{"d_model": 320, "activation": "squared_relu", "norm_eps": 1e-05, "attn_scale": 0.177, "bias": "none", "init": "trunc", "init_std_qkv": 0.0428, "init_std_down": 0.00504, "warmup_steps": 200, "schedule": "wsd"}
Each number is 50 + 12 x the weight over its row's rms, rounded and kept within 0 to 99. Layers, rows and columns count from 0. The size before them is the row's rms in percent of the matrix's.

# q: layer 2 attention query, 320x320, rms 0.069, rows 296-319, columns 160-239
# k: layer 2 attention key, 320x320, rms 0.0724, rows 296-319, columns 160-239
# v: layer 2 attention value, 320x320, rms 0.0917, rows 288-306, columns 160-239
# o: layer 2 attention output (transposed), 320x320, rms 0.0788, rows 288-305, columns 160-239
q296 097:61 50 48 40 38 48 60 54 70 32 56 42 61 59 45 49 46 42 68 52 47 42 39 47 49 58 58 53 34 52 61 51 69 60 35 63 45 45 71 68 61 46 82 39 36 26 27 57 66 63 40 51 30 36 55 67 53 51 62 56 51 65 60 40 38 57 51 41 42 46 39 41 42 51 54 43 53 46 66 53
k296 108:39 47 44 48 40 73 52 50 48 57 67 55 69 59 57 60 61 30 42 44 39 52 53 44 14 56 68 70 59 55 56 61 52 54 59 36 50 48 53 37 68 49 39 66 44 44 54 23 42 54 45 54 51 41 29 38 60 41 45 56 64 48 52 47 46 32 70 29 44 30 59 51 51 68 57 50 59 43 38 49
q297 095:63 59 50 37 48 37 33 70 37 64 52 45 41 48 31 59 63 59 51 49 60 53 55 40 32 69 54 66 51 42 41 57 49 56 55 47 48 21 43 66 49 58 46 68 52 59 54 44 56 74 42 48 49 31 36 74 60 44 64 38 70 35 72 56 69 30 58 66 35 39 62 53 35 63 48 60 50 71 44 64
k297 094:55 54 63 50 60 54 39 34 69 44 62 63 64 42 44 47 43 37 38 30 56 30 53 57 71 66 61 41 34 56 43 70 49 59 34 55 36 51 53 29 74 50 57 33 49 58 48 42 37 46 64 63 69 55 43 45 61 60 56 46 29 46 36 60 32 62 40 46 46 66 36 51 46 62 43 55 34 66 43 57
q298 114:46 60 47 35 46 67 22 52 39 46 55 45 51 76 39 56 33 45 40 50 52 31 57 54 58 50 44 60 41 56 50 56 33 46 64 61 56 57 62 60 27 60 41 30 58 70 55 63 43 77 59 65 51 68 31 30 50 63 57 44 46 50 44 37 37 66 53 37 40 69 43 49 40 54 43 48 51 09 41 49
k298 113:76 69 65 47 46 37 43 43 52 41 57 53 43 41 57 65 47 62 40 51 86 57 57 40 50 55 65 51 20 31 40 28 38 73 64 30 48 69 57 27 66 52 60 58 55 64 46 34 37 51 53 59 47 40 58 50 29 57 52 56 69 51 34 43 47 44 53 39 57 33 69 60 49 28 28 25 49 60 34 51
q299 109:49 66 67 21 55 53 69 46 49 52 37 55 64 41 82 64 60 53 52 70 42 75 39 53 31 87 51 51 46 47 52 52 43 52 50 39 45 56 63 52 34 38 51 32 45 39 62 70 67 57 56 41 81 57 41 45 40 37 37 51 56 50 54 31 46 58 51 57 58 40 44 27 52 60 35 33 38 54 34 69
k299 106:44 56 40 18 69 58 64 54 45 70 45 44 46 36 49 68 47 31 34 68 57 49 36 39 37 49 51 41 73 45 55 40 54 58 43 41 82 48 39 57 40 62 43 51 34 51 66 72 49 44 55 63 34 54 57 34 47 67 26 51 35 50 65 38 42 51 39 37 46 64 58 52 45 39 39 54 40 14 64 49
q300 113:63 55 53 56 63 44 43 52 65 51 29 38 66 44 53 45 56 54 58 59 33 38 31 46 40 67 54 42 51 63 42 42 45 58 48 36 65 35 48 60 35 47 54 69 60 47 53 32 32 66 54 46 43 53 54 49 35 57 49 69 60 65 62 54 71 52 51 72 43 54 31 48 35 49 63 48 50 53 36 58
k300 104:39 34 50 65 48 18 46 40 41 49 50 47 23 59 47 64 57 52 37 50 41 63 82 56 45 36 62 50 48 45 66 31 51 63 62 80 39 43 53 47 74 43 46 52 36 63 35 60 80 41 56 57 41 63 40 63 68 38 51 61 70 42 55 51 45 34 59 42 41 67 58 57 51 56 42 39 48 34 42 47
q301 115:47 61 52 50 29 47 58 53 80 48 49 42 36 67 46 70 52 64 76 42 66 44 23 57 28 53 34 50 43 85 43 59 34 36 54 69 26 53 22 47 35 67 62 58 46 34 37 42 76 48 57 64 33 36 69 68 43 51 46 48 40 45 40 44 38 45 54 39 42 56 44 25 68 40 61 50 13 25 46 54
k301 112:52 90 28 66 43 55 32 08 68 40 53 58 36 51 57 63 72 38 30 53 58 59 44 40 26 57 62 56 70 42 38 31 58 32 56 44 43 69 64 62 69 58 34 57 50 58 50 39 37 44 52 41 46 51 46 51 76 51 53 72 58 66 44 54 54 52 38 55 56 50 55 54 45 60 53 35 70 41 48 59
q302 108:66 58 42 43 44 54 57 55 66 56 44 20 41 47 45 57 64 50 45 62 61 60 59 69 36 52 36 71 68 62 37 61 42 43 40 49 46 37 46 36 33 33 63 52 29 49 43 46 70 51 49 48 55 59 29 34 62 46 46 61 62 56 34 43 73 46 43 69 50 46 50 58 57 51 36 56 52 73 52 53
k302 105:62 37 46 50 39 47 36 51 66 33 49 40 49 43 29 61 67 36 46 59 50 37 35 55 61 56 48 38 65 46 54 33 31 59 39 57 49 60 40 54 62 50 49 52 43 54 34 42 39 22 47 56 62 13 70 52 59 46 65 40 50 47 37 74 29 55 70 40 54 30 44 59 51 55 62 34 37 26 54 48
q303 109:47 58 52 55 45 53 76 26 61 45 44 61 63 44 60 48 56 43 37 59 46 50 47 50 57 47 59 52 30 66 59 39 56 75 58 14 43 53 51 62 64 38 65 74 65 04 54 53 40 51 50 44 58 58 54 58 44 58 32 55 47 53 59 49 46 73 39 67 77 51 39 50 47 36 40 61 37 32 50 33
k303 113:19 61 75 45 59 49 57 50 53 52 41 54 67 63 65 57 63 41 39 47 52 61 60 37 28 44 57 65 39 43 50 45 65 68 39 67 36 61 34 54 48 48 40 22 65 72 72 58 64 37 37 39 40 46 41 55 71 45 65 47 43 50 47 49 43 64 51 17 78 57 64 38 57 58 38 43 58 43 44 54
q304 097:61 27 47 53 66 40 50 68 54 60 55 42 60 37 66 44 61 40 25 49 47 50 51 62 46 48 44 52 41 60 75 47 31 53 37 67 43 45 37 62 54 40 63 52 34 78 67 37 49 54 50 54 28 41 69 46 60 35 66 64 44 62 53 26 61 37 55 64 30 48 63 49 53 54 81 60 45 53 84 47
k304 092:53 52 48 62 51 39 36 52 50 59 47 45 52 54 64 32 52 37 46 38 52 36 38 53 56 62 56 59 69 53 43 59 64 44 63 42 37 56 34 56 66 56 50 60 46 57 41 35 69 67 46 35 45 33 62 62 57 54 47 47 36 67 43 50 46 48 72 41 62 58 70 59 58 45 46 35 51 47 50 66
q305 090:47 65 37 43 65 61 34 46 48 25 54 69 53 52 44 54 42 35 50 54 42 52 73 70 56 62 32 51 69 49 49 56 29 65 62 65 72 48 69 46 59 63 55 22 57 37 63 55 38 51 40 60 54 54 51 39 72 35 55 53 66 50 69 57 58 76 27 60 30 50 45 47 45 78 49 47 58 43 50 56
k305 096:52 48 62 64 64 37 33 48 61 37 43 40 46 63 41 69 58 26 55 38 37 42 65 49 58 64 40 31 28 43 53 41 46 67 71 56 52 60 62 41 51 53 71 45 59 51 62 59 65 57 51 41 55 55 53 39 41 61 55 37 34 56 54 37 45 54 48 27 68 75 72 51 46 43 63 51 27 55 63 53
q306 085:55 55 46 53 39 52 34 50 61 44 52 48 35 70 45 55 40 44 37 55 33 69 41 53 69 39 44 62 55 52 62 44 71 41 54 66 32 39 79 18 39 54 56 28 72 45 44 77 48 25 42 37 61 52 54 58 58 52 35 52 67 42 46 55 48 65 33 45 58 39 45 53 59 59 40 23 62 49 40 80
k306 099:64 47 63 57 58 53 61 34 47 41 64 61 61 41 41 77 43 75 73 62 48 63 64 25 54 63 38 44 35 43 38 44 62 51 56 42 61 66 41 42 64 48 42 41 55 44 56 35 54 59 55 31 64 59 38 29 53 57 61 54 37 53 47 49 31 33 52 48 44 54 40 48 32 68 38 64 45 25 47 71
q307 097:36 64 54 73 55 65 55 45 68 49 28 55 61 64 50 49 45 58 71 37 69 67 57 45 51 54 48 32 44 35 36 42 37 23 41 54 37 66 33 56 34 65 52 41 66 45 38 64 50 52 45 45 48 52 52 38 35 44 31 54 61 51 54 38 48 62 48 50 46 14 58 62 45 50 35 45 40 47 35 39
k307 101:60 65 45 60 39 69 46 59 53 47 67 42 59 40 45 61 37 54 45 43 70 52 54 62 60 46 51 57 42 54 32 59 34 29 36 19 36 66 52 35 50 49 39 43 56 56 49 38 48 61 54 52 71 62 51 41 45 50 40 47 48 36 52 72 69 46 66 60 42 56 54 74 37 46 38 41 71 46 63 66
q308 102:69 52 53 51 52 20 59 69 24 56 52 52 57 50 46 48 67 56 51 53 55 50 53 56 54 83 51 43 34 40 69 37 49 40 55 56 32 37 45 44 56 44 65 55 48 47 27 49 43 44 56 39 66 41 41 59 31 63 57 60 20 61 52 44 53 40 72 54 34 61 51 27 29 54 45 74 58 59 61 62
k308 095:48 58 58 43 51 52 37 62 38 62 37 77 28 44 39 62 55 53 56 32 74 52 58 44 23 50 56 56 37 44 27 47 51 26 43 55 45 61 55 70 51 38 45 45 66 65 45 39 71 47 76 48 58 68 44 65 76 40 47 60 50 71 49 44 61 62 53 46 33 42 54 51 55 42 69 58 43 26 40 48
q309 095:44 44 49 44 43 29 72 53 19 42 53 52 63 56 57 54 59 67 57 48 70 30 60 41 44 40 47 44 47 56 45 47 43 69 46 37 42 29 31 51 47 63 30 61 37 54 55 71 62 42 59 49 48 45 29 59 41 42 58 47 51 56 64 49 37 61 69 35 39 70 60 45 53 47 53 46 15 45 60 57
k309 104:46 52 54 52 53 45 55 50 50 63 69 21 46 59 42 45 55 38 60 35 44 36 47 42 39 45 46 49 75 65 61 58 47 59 44 57 47 66 66 15 42 53 43 39 50 38 30 41 54 39 52 47 55 33 64 63 70 59 32 63 43 16 52 62 58 48 55 56 75 32 62 64 46 49 73 29 56 50 37 61
q310 094:51 50 40 41 44 30 61 40 57 44 39 76 71 55 45 53 44 49 57 37 57 63 33 46 42 60 68 37 38 39 69 42 32 38 54 68 36 39 44 50 35 47 52 62 31 31 41 47 52 54 59 56 58 45 67 48 44 50 68 70 47 36 27 46 43 47 59 57 43 68 43 74 52 50 62 67 54 26 62 49
k310 107:49 50 53 45 65 51 42 56 57 39 40 47 47 64 57 38 43 43 23 76 52 40 49 63 45 33 55 47 75 38 56 50 41 31 42 40 68 55 59 59 46 46 37 65 29 43 52 56 50 51 71 75 49 40 26 52 60 48 38 26 63 59 71 58 47 45 56 61 28 57 58 61 63 75 61 60 51 54 36 46
q311 109:52 57 54 53 59 53 52 64 54 45 47 52 40 48 60 69 40 61 53 62 64 40 50 48 61 58 30 54 47 04 42 42 60 35 63 51 57 68 66 56 53 45 32 51 51 44 59 41 52 54 34 60 46 53 33 59 47 54 40 60 57 55 47 45 57 27 60 43 23 83 44 53 48 51 42 59 56 53 60 45
k311 105:55 59 53 29 40 56 50 65 36 29 54 58 64 46 52 69 53 46 50 73 70 45 59 79 35 42 55 46 60 50 55 56 48 52 42 35 41 39 66 52 67 37 47 56 46 44 58 57 39 48 61 30 42 43 39 27 58 45 42 47 60 57 56 72 41 45 37 45 68 39 61 42 62 41 56 19 66 46 45 45
q312 111:48 54 44 61 42 61 68 50 45 60 55 41 56 65 51 86 42 64 28 75 47 50 56 52 50 45 59 38 43 39 50 53 55 58 75 38 39 61 46 50 47 61 59 58 50 57 43 47 34 71 42 41 21 41 37 66 68 29 38 50 45 50 44 29 54 44 21 26 43 33 48 63 51 30 60 46 51 83 61 36
k312 107:48 47 32 54 55 61 72 60 51 44 75 33 56 46 64 38 58 53 54 45 54 36 44 36 47 47 55 45 55 48 44 70 54 57 40 47 67 43 48 62 54 24 49 67 48 75 45 51 69 44 40 73 34 50 65 61 26 67 70 52 57 28 67 52 63 57 26 39 43 55 39 31 36 47 50 41 52 26 17 38
q313 093:54 44 14 58 36 55 65 31 47 71 39 44 57 54 41 64 45 68 60 59 39 73 49 59 33 57 46 51 45 68 42 32 24 42 59 45 34 46 51 67 50 53 28 63 64 56 32 45 46 37 77 54 56 31 63 58 70 43 24 40 60 49 49 40 46 57 57 33 50 38 27 24 54 45 49 59 38 58 64 45
k313 114:44 60 59 27 63 36 43 37 59 33 32 57 45 70 67 44 56 61 42 42 58 67 50 68 54 71 42 44 42 89 55 65 69 63 53 51 41 65 53 31 51 38 58 36 68 42 14 34 33 60 53 40 51 62 52 57 53 49 65 59 59 71 69 43 37 49 26 44 62 49 22 49 46 34 46 45 41 49 62 37
q314 112:50 65 56 44 50 56 55 50 50 44 55 75 47 74 65 67 42 51 64 31 52 47 58 48 52 48 54 70 58 45 54 27 70 52 62 50 36 43 48 31 44 38 59 47 58 50 56 52 58 63 56 62 46 30 48 68 53 57 61 64 50 50 56 64 21 50 30 53 69 49 52 62 65 48 34 43 37 62 22 52
k314 107:23 33 29 51 73 30 17 37 59 53 47 67 69 40 56 37 56 35 42 69 60 36 38 50 28 47 35 65 50 48 33 47 54 53 32 52 34 58 61 48 75 46 70 45 37 47 45 50 54 71 46 74 54 65 44 34 53 65 34 41 52 59 50 66 41 36 46 41 34 54 60 46 78 63 61 50 69 61 60 31
q315 111:53 51 59 63 55 64 70 30 64 49 56 40 63 49 63 31 73 47 46 35 46 57 49 59 55 54 42 54 68 42 54 37 70 71 64 62 58 50 43 44 49 49 47 44 52 67 48 63 44 48 33 58 11 34 58 68 80 51 48 59 51 54 69 60 49 49 21 31 56 46 69 52 50 66 89 36 45 46 57 42
k315 110:54 45 29 53 46 60 47 44 54 28 35 48 47 43 49 49 49 61 70 65 50 66 48 47 51 48 36 51 41 35 29 74 32 64 51 60 55 60 52 56 73 29 49 55 45 46 72 45 40 44 61 42 52 62 66 59 38 47 42 58 59 41 52 68 36 51 37 27 30 62 58 58 64 47 53 48 35 62 46 46
q316 110:58 58 48 47 39 48 64 35 35 34 55 48 57 80 47 45 59 66 59 66 63 36 36 58 45 50 52 50 55 45 43 48 56 53 63 61 57 37 74 46 43 38 73 56 33 43 49 69 48 61 41 38 48 57 42 64 47 73 68 36 42 43 31 70 58 45 54 48 59 60 60 41 54 49 59 52 61 58 58 44
k316 112:30 42 49 29 51 60 69 49 49 66 55 62 41 50 63 47 40 54 42 34 46 43 39 41 52 33 43 60 52 45 42 57 44 50 53 54 62 33 54 43 67 45 44 47 54 34 44 28 46 44 32 39 59 40 57 74 30 51 42 50 47 60 73 43 38 44 63 42 50 51 62 43 70 74 52 37 45 34 54 48
q317 114:59 59 64 33 70 65 49 33 48 30 41 63 54 33 53 65 49 38 68 44 45 49 44 33 67 41 38 46 60 37 29 51 60 76 44 26 39 52 61 55 54 41 49 55 70 46 31 36 47 58 36 47 34 41 26 75 40 56 50 32 58 58 36 50 39 39 53 44 65 37 46 57 56 38 58 65 61 45 53 35
k317 107:66 50 40 36 57 51 52 62 31 48 39 86 54 70 63 66 62 56 28 32 49 52 50 38 71 49 59 61 46 36 65 74 59 38 40 62 52 50 64 39 54 46 58 54 48 51 47 69 56 45 42 45 42 41 37 49 38 54 75 50 72 50 54 29 40 42 29 46 69 59 52 41 51 71 56 61 43 53 75 70
q318 108:43 53 38 49 47 57 60 63 50 60 42 59 47 48 47 58 52 42 27 58 43 58 59 36 63 51 47 55 41 62 31 56 34 62 33 43 79 51 62 60 62 45 42 44 50 67 59 67 48 29 41 62 39 37 51 58 55 54 42 45 56 50 50 42 59 54 29 43 52 71 50 37 22 48 50 33 51 52 50 59
k318 109:39 49 67 57 29 41 42 53 34 72 46 52 50 46 65 37 44 49 54 47 48 44 47 33 54 57 62 68 43 60 31 54 58 53 68 48 46 31 59 39 49 66 54 41 19 38 49 60 54 18 57 35 53 37 48 36 56 43 63 50 68 54 54 54 31 37 76 62 55 35 39 58 70 32 61 51 48 53 29 69
q319 113:53 35 52 36 44 39 79 30 62 38 45 41 49 44 54 41 41 55 58 53 62 49 30 46 42 46 23 58 78 62 50 42 51 53 09 50 65 55 58 37 50 63 47 78 49 62 54 55 30 47 46 59 49 37 53 49 61 64 57 54 48 71 56 53 75 65 30 33 43 67 60 62 69 56 52 38 34 63 45 37
k319 108:46 66 42 49 50 55 37 15 57 37 39 50 44 72 26 51 39 52 56 68 31 46 42 49 37 45 41 75 55 43 41 53 38 61 32 35 48 54 46 41 30 56 57 51 42 63 54 68 45 49 52 16 75 46 52 48 25 50 49 42 43 43 70 53 41 26 44 50 48 53 70 36 46 32 43 43 37 56 36 68
v288 100:47 59 44 30 41 48 40 26 38 48 41 55 29 31 32 44 48 33 54 49 75 41 46 71 45 74 49 63 57 51 69 39 46 52 48 60 56 37 60 45 64 57 50 54 60 40 72 53 48 61 43 47 50 51 52 62 36 50 30 27 48 45 54 57 59 48 44 40 62 52 45 31 57 61 45 49 54 46 41 54
o288 097:55 35 51 53 51 64 43 49 63 60 41 30 44 71 47 66 51 46 39 46 41 48 48 75 59 54 38 60 72 56 69 73 39 56 54 39 42 66 53 67 32 52 59 20 51 47 32 43 48 60 35 55 54 34 51 52 60 43 54 42 34 46 36 38 54 58 61 53 60 59 52 39 26 61 46 40 67 57 44 37
v289 107:66 39 54 51 58 64 68 42 66 50 41 64 51 54 68 70 46 58 76 47 32 35 57 38 47 73 48 46 42 65 47 47 62 67 55 68 46 72 45 60 31 56 57 40 41 47 54 57 29 71 43 63 39 55 72 61 44 46 56 49 29 76 64 56 59 47 21 67 50 53 60 47 39 40 60 52 37 49 54 71
o289 106:55 61 63 17 51 40 36 64 68 53 78 31 41 41 40 48 67 38 54 54 54 62 43 53 47 46 55 50 56 74 70 38 29 56 71 44 70 50 43 52 46 52 36 66 61 55 33 54 57 60 60 47 52 52 37 41 40 42 37 74 53 53 52 64 33 43 52 66 53 58 68 53 55 42 39 49 54 51 62 59
v290 110:42 54 53 34 47 53 33 29 36 59 36 35 55 70 57 43 71 43 50 35 43 63 71 41 58 50 58 46 39 50 50 44 32 58 61 41 59 69 68 51 64 39 38 23 63 51 53 75 39 62 36 59 33 54 68 39 63 56 50 33 30 33 62 46 49 38 51 56 29 50 27 58 48 54 38 43 64 44 43 27
o290 108:45 53 83 57 58 44 28 53 44 53 46 66 54 38 54 41 78 65 54 44 51 72 42 32 49 42 48 52 61 40 36 60 34 47 80 64 43 51 69 37 75 37 39 33 20 58 44 58 64 47 51 56 57 63 32 46 60 58 34 33 46 43 36 61 67 42 78 60 73 55 36 69 43 61 43 59 47 73 53 55
v291 111:47 54 51 45 62 52 49 57 39 62 40 68 35 44 32 41 26 50 42 58 68 41 45 45 41 58 57 47 49 39 67 45 65 23 61 49 46 56 63 67 48 69 63 57 41 70 38 51 66 60 46 62 47 54 50 35 50 69 43 56 38 50 40 66 49 47 37 48 67 48 63 39 42 35 72 63 37 40 78 23
o291 103:35 43 26 42 44 55 48 57 55 53 50 27 79 43 28 56 49 49 53 67 56 65 53 36 62 61 41 44 44 40 33 72 55 21 45 35 59 45 67 58 63 60 33 55 58 64 36 48 53 28 09 58 51 46 72 40 63 50 36 46 44 44 48 38 53 33 50 38 42 42 59 56 47 57 60 56 46 43 45 25
v292 112:37 62 62 61 57 72 64 44 48 41 45 66 36 40 51 63 44 61 53 33 33 54 70 35 47 55 81 35 48 33 43 56 57 58 48 66 55 40 52 52 60 61 59 53 61 82 42 65 28 41 55 27 40 41 27 60 62 36 52 64 47 67 71 41 56 54 40 55 21 36 72 33 46 50 52 45 33 53 38 42
o292 106:49 67 66 42 52 53 45 32 48 50 57 41 38 46 48 45 55 50 37 53 53 61 60 69 36 76 46 57 60 57 44 47 48 52 46 59 39 52 37 65 63 51 51 43 74 58 59 32 64 35 44 58 69 21 29 36 52 55 39 58 44 50 32 36 63 55 69 44 57 56 50 33 66 39 41 60 59 50 63 54
v293 112:57 52 41 58 50 43 45 76 38 52 39 35 66 37 59 61 55 46 35 62 67 29 54 63 51 46 47 40 54 41 80 75 48 45 40 45 29 31 71 51 50 53 59 47 56 53 55 62 56 40 65 49 39 62 24 44 41 43 60 52 86 39 56 39 38 52 52 42 35 51 61 49 51 52 42 32 64 47 59 48
o293 105:74 68 49 50 33 61 50 50 44 43 46 60 46 62 60 54 44 45 50 65 51 41 49 45 43 42 38 52 59 21 23 69 73 46 64 66 58 30 25 28 33 74 29 43 53 56 39 43 49 50 53 47 50 48 60 68 46 53 52 36 53 51 47 58 32 62 68 44 65 47 46 41 43 50 48 64 43 56 42 36
v294 108:51 50 53 57 39 62 67 70 37 50 58 40 58 46 53 39 54 49 63 75 42 59 55 40 41 55 62 61 34 51 72 53 36 29 43 53 28 49 35 32 37 33 57 43 43 44 40 40 47 45 38 57 61 29 48 45 68 49 50 45 62 54 47 53 25 46 65 57 56 36 59 65 50 67 51 51 26 56 45 41
o294 106:35 62 71 43 18 29 47 47 42 66 42 32 43 66 74 37 46 64 58 35 64 59 58 49 33 44 58 43 47 50 38 48 51 63 50 24 46 48 64 52 40 57 61 62 53 61 50 71 55 50 45 41 44 59 52 57 61 70 72 56 53 54 52 61 45 54 43 26 57 29 45 33 44 50 46 54 34 51 80 35
v295 103:44 39 56 46 62 50 43 67 36 48 56 59 46 51 61 59 53 67 63 51 37 60 34 61 66 35 63 56 25 44 55 64 61 78 43 73 51 47 35 66 45 51 46 82 51 62 36 59 60 33 57 75 51 56 51 51 58 68 42 70 50 43 59 27 60 40 55 32 69 42 30 39 45 52 45 60 50 46 53 42
o295 101:55 57 24 57 23 70 47 44 49 40 47 42 43 53 30 42 46 25 32 62 48 32 54 58 60 51 37 59 39 54 33 33 51 54 51 43 60 77 56 45 50 50 59 20 31 46 61 78 64 52 47 43 51 47 55 62 27 38 67 41 52 18 57 48 51 53 38 37 26 61 54 59 67 53 46 36 41 53 47 55
v296 107:27 51 33 33 46 54 31 55 42 43 45 63 62 41 42 44 46 52 41 34 43 37 62 45 54 53 55 60 46 33 45 53 50 28 46 76 49 41 62 48 49 50 45 55 52 37 43 40 62 47 59 31 55 40 57 55 38 52 46 58 49 65 49 39 38 58 63 47 47 62 38 52 68 45 46 45 45 66 51 55
o296 107:61 49 51 36 26 63 42 36 56 61 44 39 40 43 57 42 41 42 51 49 68 52 79 55 48 42 72 62 77 38 35 62 60 40 38 53 53 66 39 64 38 48 53 59 36 65 54 41 66 58 38 41 35 54 46 42 47 47 38 58 73 56 47 43 42 53 73 35 54 67 41 50 33 57 52 61 58 32 48 56
v297 110:52 37 46 60 62 46 40 40 62 54 61 48 54 53 75 51 39 71 59 42 20 54 53 51 55 45 40 49 52 43 15 54 53 48 47 57 52 52 73 65 66 34 41 50 45 39 52 43 53 42 78 53 47 56 47 43 38 44 52 52 71 62 48 72 64 56 49 49 58 64 45 28 51 49 35 68 27 62 71 52
o297 104:83 62 65 32 49 44 47 66 53 38 49 42 49 40 44 36 51 39 41 65 61 45 64 60 60 58 54 53 32 45 67 63 66 47 76 46 44 48 65 64 52 22 43 28 73 62 57 38 35 49 66 41 49 56 34 49 45 62 25 36 71 52 45 33 52 41 57 40 57 62 37 40 38 38 63 53 59 52 51 42
v298 105:65 28 35 48 39 58 60 52 70 43 53 40 60 23 38 67 43 46 41 55 40 42 69 52 58 55 51 47 45 40 44 71 37 43 51 50 34 41 32 63 42 43 64 31 30 39 61 28 63 39 59 53 54 28 49 50 41 56 73 48 39 50 69 60 60 67 65 51 38 58 49 43 92 24 49 38 59 26 27 57
o298 105:26 38 46 44 83 30 45 33 54 66 44 28 51 57 62 43 24 58 37 43 39 40 50 43 41 46 45 26 56 46 49 33 37 44 63 60 43 60 37 36 43 51 48 51 50 52 53 31 25 49 52 48 42 39 50 59 55 47 51 67 59 60 57 54 57 49 33 37 37 53 45 43 33 69 60 77 64 55 61 38
v299 104:49 51 47 35 54 24 44 28 63 41 52 54 57 41 25 39 46 66 63 54 64 57 21 54 37 42 43 41 37 63 56 53 33 55 46 60 54 57 51 31 38 43 55 74 38 67 49 70 61 44 35 47 58 73 46 55 43 31 32 70 34 46 54 53 63 62 47 42 44 46 45 44 57 66 54 48 43 32 66 52
o299 103:32 67 48 58 45 41 56 74 51 48 36 63 47 53 57 53 63 59 41 35 43 54 67 59 54 39 38 50 54 52 61 33 44 49 50 42 59 67 52 47 56 28 42 54 71 44 31 30 61 54 47 54 60 62 47 61 56 54 52 45 43 32 29 37 50 58 45 71 43 36 63 30 63 76 55 64 64 44 76 56
v300 104:42 55 76 45 31 62 44 52 61 54 37 18 71 63 46 49 39 44 73 65 78 55 53 45 54 33 53 43 73 58 50 61 44 48 57 49 29 31 70 53 50 40 60 68 58 33 68 44 26 54 54 38 70 50 53 50 35 45 31 60 64 56 40 39 49 41 50 50 46 36 30 52 48 57 51 51 58 36 38 53
o300 101:51 60 34 44 58 44 66 37 49 41 33 59 42 72 45 49 40 40 60 68 39 44 50 40 41 46 49 43 00 40 51 24 44 56 47 59 74 37 57 26 64 64 53 49 54 47 58 53 37 58 54 71 65 37 57 38 55 51 54 68 54 43 37 49 51 69 34 48 56 62 50 25 47 64 47 50 63 53 35 47
v301 104:34 50 62 55 49 55 40 62 33 50 62 50 61 58 26 62 66 59 38 43 39 39 42 49 44 65 62 44 29 56 50 56 63 32 43 18 31 68 43 58 50 82 50 37 47 29 48 39 53 49 67 56 51 48 61 33 46 40 54 65 52 50 33 52 43 42 37 38 43 33 52 56 44 09 30 83 45 58 32 42
o301 105:64 46 48 26 44 42 57 84 67 58 40 38 46 59 25 21 82 54 55 40 40 54 43 47 63 43 61 50 79 48 59 43 60 54 54 50 43 41 41 45 41 44 46 58 39 66 44 54 57 36 48 51 50 57 72 56 67 31 61 43 55 52 32 53 38 66 46 45 70 53 65 46 56 67 57 45 42 75 58 37
v302 101:60 66 58 56 54 47 29 30 38 46 55 64 46 43 40 65 62 48 61 56 57 35 53 63 34 65 41 32 70 55 29 45 36 28 40 58 47 71 58 33 74 41 49 47 47 61 54 46 30 46 39 41 68 47 40 39 34 37 61 52 50 51 33 33 57 35 68 58 48 61 65 50 50 37 50 20 40 44 63 55
o302 100:48 50 39 44 55 43 64 73 53 52 48 60 55 63 39 51 49 65 48 68 69 53 42 68 32 54 53 53 59 50 39 63 22 34 39 33 29 32 52 47 61 71 43 47 60 48 47 45 41 55 51 26 53 29 52 63 71 49 64 43 65 63 50 30 47 50 60 49 35 43 53 50 54 52 64 51 60 76 55 39
v303 101:55 41 57 58 64 49 51 50 35 29 54 33 47 59 40 52 51 31 43 59 50 42 53 68 45 39 49 25 56 58 47 53 49 43 38 61 68 58 57 56 70 57 55 63 61 79 43 46 44 39 49 51 39 46 33 61 28 56 48 53 80 40 57 55 37 56 51 77 57 56 55 52 55 45 59 37 30 70 53 47
o303 100:57 46 32 50 33 49 41 80 57 29 52 60 53 65 40 44 36 44 41 49 77 57 36 28 49 45 45 63 47 59 29 61 67 64 49 49 50 50 44 36 38 37 65 35 58 62 48 48 48 57 51 36 61 68 45 59 54 58 46 52 57 51 57 46 54 32 54 41 41 52 77 53 48 50 55 55 36 40 41 41
v304 099:42 47 58 44 39 35 49 67 46 45 52 56 51 49 52 38 43 62 35 44 58 49 50 43 86 35 63 64 58 49 51 47 56 43 55 38 56 70 59 49 52 69 48 65 71 62 48 49 42 45 56 58 39 65 52 69 60 49 65 39 79 43 45 47 60 35 67 52 29 44 71 35 30 46 50 36 19 38 67 61
o304 098:64 52 54 65 62 46 68 64 51 34 43 54 35 52 61 66 51 59 48 65 29 39 60 42 29 53 41 29 54 20 62 38 61 58 44 57 53 33 45 36 59 50 52 47 40 51 49 39 58 34 69 61 55 46 59 35 39 62 51 19 44 56 41 45 50 52 33 65 67 38 72 56 55 38 70 54 29 48 53 51
v305 109:58 23 46 38 40 56 58 70 40 42 45 57 63 31 47 51 52 48 72 33 56 65 64 28 48 33 53 15 47 63 49 58 58 73 76 56 66 25 58 45 64 58 43 61 25 38 46 45 56 64 55 39 47 40 51 41 56 69 61 35 54 55 44 74 60 55 50 67 29 77 40 52 44 49 53 44 33 71 44 70
o305 105:38 43 47 47 48 53 50 44 43 55 65 48 53 72 51 50 30 36 53 71 65 49 33 42 38 57 54 44 51 70 51 46 64 68 63 45 40 39 71 44 61 60 34 88 31 26 54 58 57 36 41 63 55 50 40 42 61 47 35 45 75 54 28 45 59 52 50 37 64 63 41 65 36 58 50 60 50 35 43 61
v306 101:60 48 68 57 71 58 54 57 65 54 40 70 59 51 45 58 51 42 47 39 37 45 69 70 67 59 55 42 48 57 53 75 36 45 46 42 61 45 47 29 59 59 51 48 57 44 64 28 44 36 49 61 47 58 66 39 34 62 47 59 57 40 47 40 49 41 53 47 43 49 32 49 60 43 19 59 28 51 69 49